config.yaml
num_hidden_layers: 10
num_key_value_heads: 8
hidden_act: "squared_relu"
positions: "rope"
qk_norm: true
attn_scale: 0.16
init_std_down: 0.0
optimizer: "adamw"
learning_rate: 0.00108
weight_decay: 0.072
warmup_steps: 570
schedule: "wsd"
doc_mask: true
Each number is 200 + 20 x the weight over its row's rms, rounded and kept within 0 to 999. Layers, rows and columns count from 0. The size before them is the row's rms in percent of the matrix's.

# up: layer 5 MLP up, 1536x512, rms 0.0489, rows 1297-1307, columns 192-255
# down: layer 5 MLP down (transposed), 1536x512, rms 0.0395, rows 1297-1306, columns 192-255
up1297,101,215,228,188,172,212,232,205,181,206,224,206,194,205,205,195,165,204,189,221,193,205,256,189,198,193,220,206,251,158,187,243,169,182,184,211,190,217,212,177,189,221,197,207,169,210,205,202,202,211,192,216,197,170,179,189,214,199,207,194,223,189,178,193,216
down1297,097,184,150,210,234,204,241,216,249,216,170,219,185,191,213,178,195,195,217,222,219,206,180,184,202,206,194,203,206,221,151,186,207,175,160,184,203,189,167,206,196,216,224,199,197,188,191,194,200,186,206,188,216,223,227,201,195,227,202,190,189,191,192,214,167
up1298,100,190,181,195,228,204,198,189,206,193,188,169,197,195,175,197,225,195,202,186,238,205,243,183,191,216,183,200,216,171,211,215,175,182,193,249,210,219,208,204,209,180,224,217,181,172,189,201,193,196,189,214,223,197,214,179,171,238,218,215,197,218,183,215,207
down1298,098,227,176,202,216,209,197,183,239,216,181,212,193,199,210,190,205,179,181,189,220,201,217,231,224,215,221,196,198,218,224,212,218,214,200,201,184,212,197,154,169,233,177,202,214,184,178,208,204,186,195,182,190,202,199,201,193,179,211,222,198,198,178,176,241
up1299,093,201,209,201,189,192,207,193,201,185,179,226,185,197,178,232,168,181,222,161,182,200,173,189,192,187,205,231,173,212,228,215,138,198,208,210,205,199,212,243,180,243,205,183,209,229,207,231,205,215,204,178,191,163,202,190,214,214,214,223,221,195,219,205,209
down1299,097,203,223,201,250,217,202,189,168,198,177,243,197,191,220,200,173,182,183,180,249,198,205,229,207,226,238,147,185,237,201,196,216,215,172,196,210,215,203,242,200,205,210,228,205,155,224,204,188,196,174,205,208,208,216,246,197,171,184,197,198,228,216,211,220
up1300,109,202,160,213,186,184,217,178,192,176,187,201,190,219,202,214,196,183,144,213,198,184,233,218,187,156,210,214,188,173,193,231,164,197,222,232,191,198,197,188,205,163,176,202,199,198,162,221,185,211,176,178,188,199,172,193,189,203,188,172,227,224,167,205,217
down1300,108,171,187,214,185,182,203,208,208,195,215,203,201,206,229,181,215,194,193,211,207,190,188,204,207,175,171,199,196,169,201,179,218,175,215,215,204,209,169,186,194,201,158,235,195,210,215,198,238,183,226,186,212,186,226,195,182,199,216,223,207,195,177,184,177
up1301,099,219,197,200,222,213,194,196,210,172,185,206,171,203,201,186,220,207,218,224,173,209,173,209,196,188,204,229,199,186,164,218,235,172,187,194,220,195,222,216,207,155,219,184,217,145,216,199,225,240,187,204,227,216,196,219,203,216,173,162,169,134,192,227,171
down1301,094,193,214,199,214,166,200,184,200,206,188,212,173,185,202,223,201,170,191,184,204,197,208,163,203,258,182,216,210,200,205,159,200,222,237,201,188,238,206,194,194,246,207,192,206,192,197,201,160,199,205,196,199,212,190,206,203,159,224,180,215,206,206,181,188
up1302,096,161,205,194,195,209,185,187,204,203,219,225,216,203,175,179,190,203,205,208,186,165,228,211,199,193,197,208,212,193,174,199,199,221,211,205,239,204,234,212,233,220,173,192,194,211,170,180,211,192,205,170,196,188,191,195,204,223,207,219,241,194,219,201,222
down1302,092,217,221,183,203,216,203,216,197,213,170,191,222,208,182,181,190,191,191,183,178,203,171,202,208,207,229,197,190,232,222,206,225,200,192,172,217,177,205,180,184,225,212,222,218,226,222,180,198,208,179,205,194,215,195,198,217,210,179,206,218,210,201,156,216
up1303,097,234,187,232,220,221,206,158,204,174,169,191,187,188,199,199,217,207,203,214,196,161,197,205,163,180,212,191,176,186,190,178,182,187,213,189,199,218,201,234,240,206,214,188,173,190,185,180,208,218,194,168,181,203,188,222,180,210,170,217,193,189,216,231,186
down1303,099,208,201,243,172,221,228,229,209,200,205,209,192,202,206,229,187,205,198,186,176,191,201,198,178,154,184,194,192,197,216,175,207,182,195,207,231,189,228,211,160,154,213,168,197,161,226,196,194,171,210,200,192,205,204,174,227,204,193,197,207,181,186,195,243
up1304,098,195,173,175,207,234,193,187,205,194,181,164,232,228,218,172,214,187,211,195,190,177,165,213,207,180,196,206,216,169,200,163,222,200,193,185,236,210,229,224,208,178,153,173,182,190,212,173,213,164,185,221,203,192,173,170,208,177,198,158,193,203,176,185,230
down1304,100,207,203,227,210,178,208,209,205,191,210,205,187,156,211,226,190,154,203,185,217,173,220,190,214,201,175,178,181,179,203,179,190,198,191,242,220,212,165,188,185,167,197,239,195,179,173,197,229,228,213,166,234,199,216,195,223,228,204,186,207,193,196,206,209
up1305,099,233,213,199,207,158,218,194,208,190,211,193,194,206,224,194,211,204,193,187,229,182,246,194,188,194,209,222,196,181,220,246,230,194,181,205,210,197,244,236,230,172,198,211,205,223,196,186,206,229,142,211,176,157,176,177,198,195,198,188,189,157,190,173,210
down1305,096,181,217,170,206,166,195,165,209,193,181,218,166,208,193,198,190,204,185,221,214,203,225,185,222,235,185,162,196,190,202,189,187,205,213,223,185,188,231,164,194,195,203,189,240,177,208,208,208,166,216,220,185,207,226,227,176,184,204,213,154,193,209,210,169
up1306,098,243,196,203,188,217,177,193,188,185,153,217,175,201,234,197,199,210,172,201,216,210,226,191,205,231,182,178,212,190,224,198,204,213,192,199,192,200,205,185,191,170,187,179,237,211,240,160,228,183,239,219,232,189,168,175,179,226,230,206,196,219,166,166,187
down1306,097,153,182,171,234,181,196,205,201,225,183,180,223,239,213,208,173,196,235,178,198,173,181,188,184,166,219,187,231,193,185,192,209,184,201,211,224,209,194,195,174,221,203,206,194,184,200,210,181,201,155,218,185,213,238,213,200,174,194,200,203,182,179,216,198
up1307,114,198,208,206,253,166,205,194,174,170,181,190,197,194,174,223,213,240,163,204,210,233,233,213,174,194,210,219,229,195,208,147,197,177,241,224,213,197,217,234,246,230,195,176,203,187,199,237,229,205,186,193,168,213,175,222,190,226,207,187,223,200,210,212,202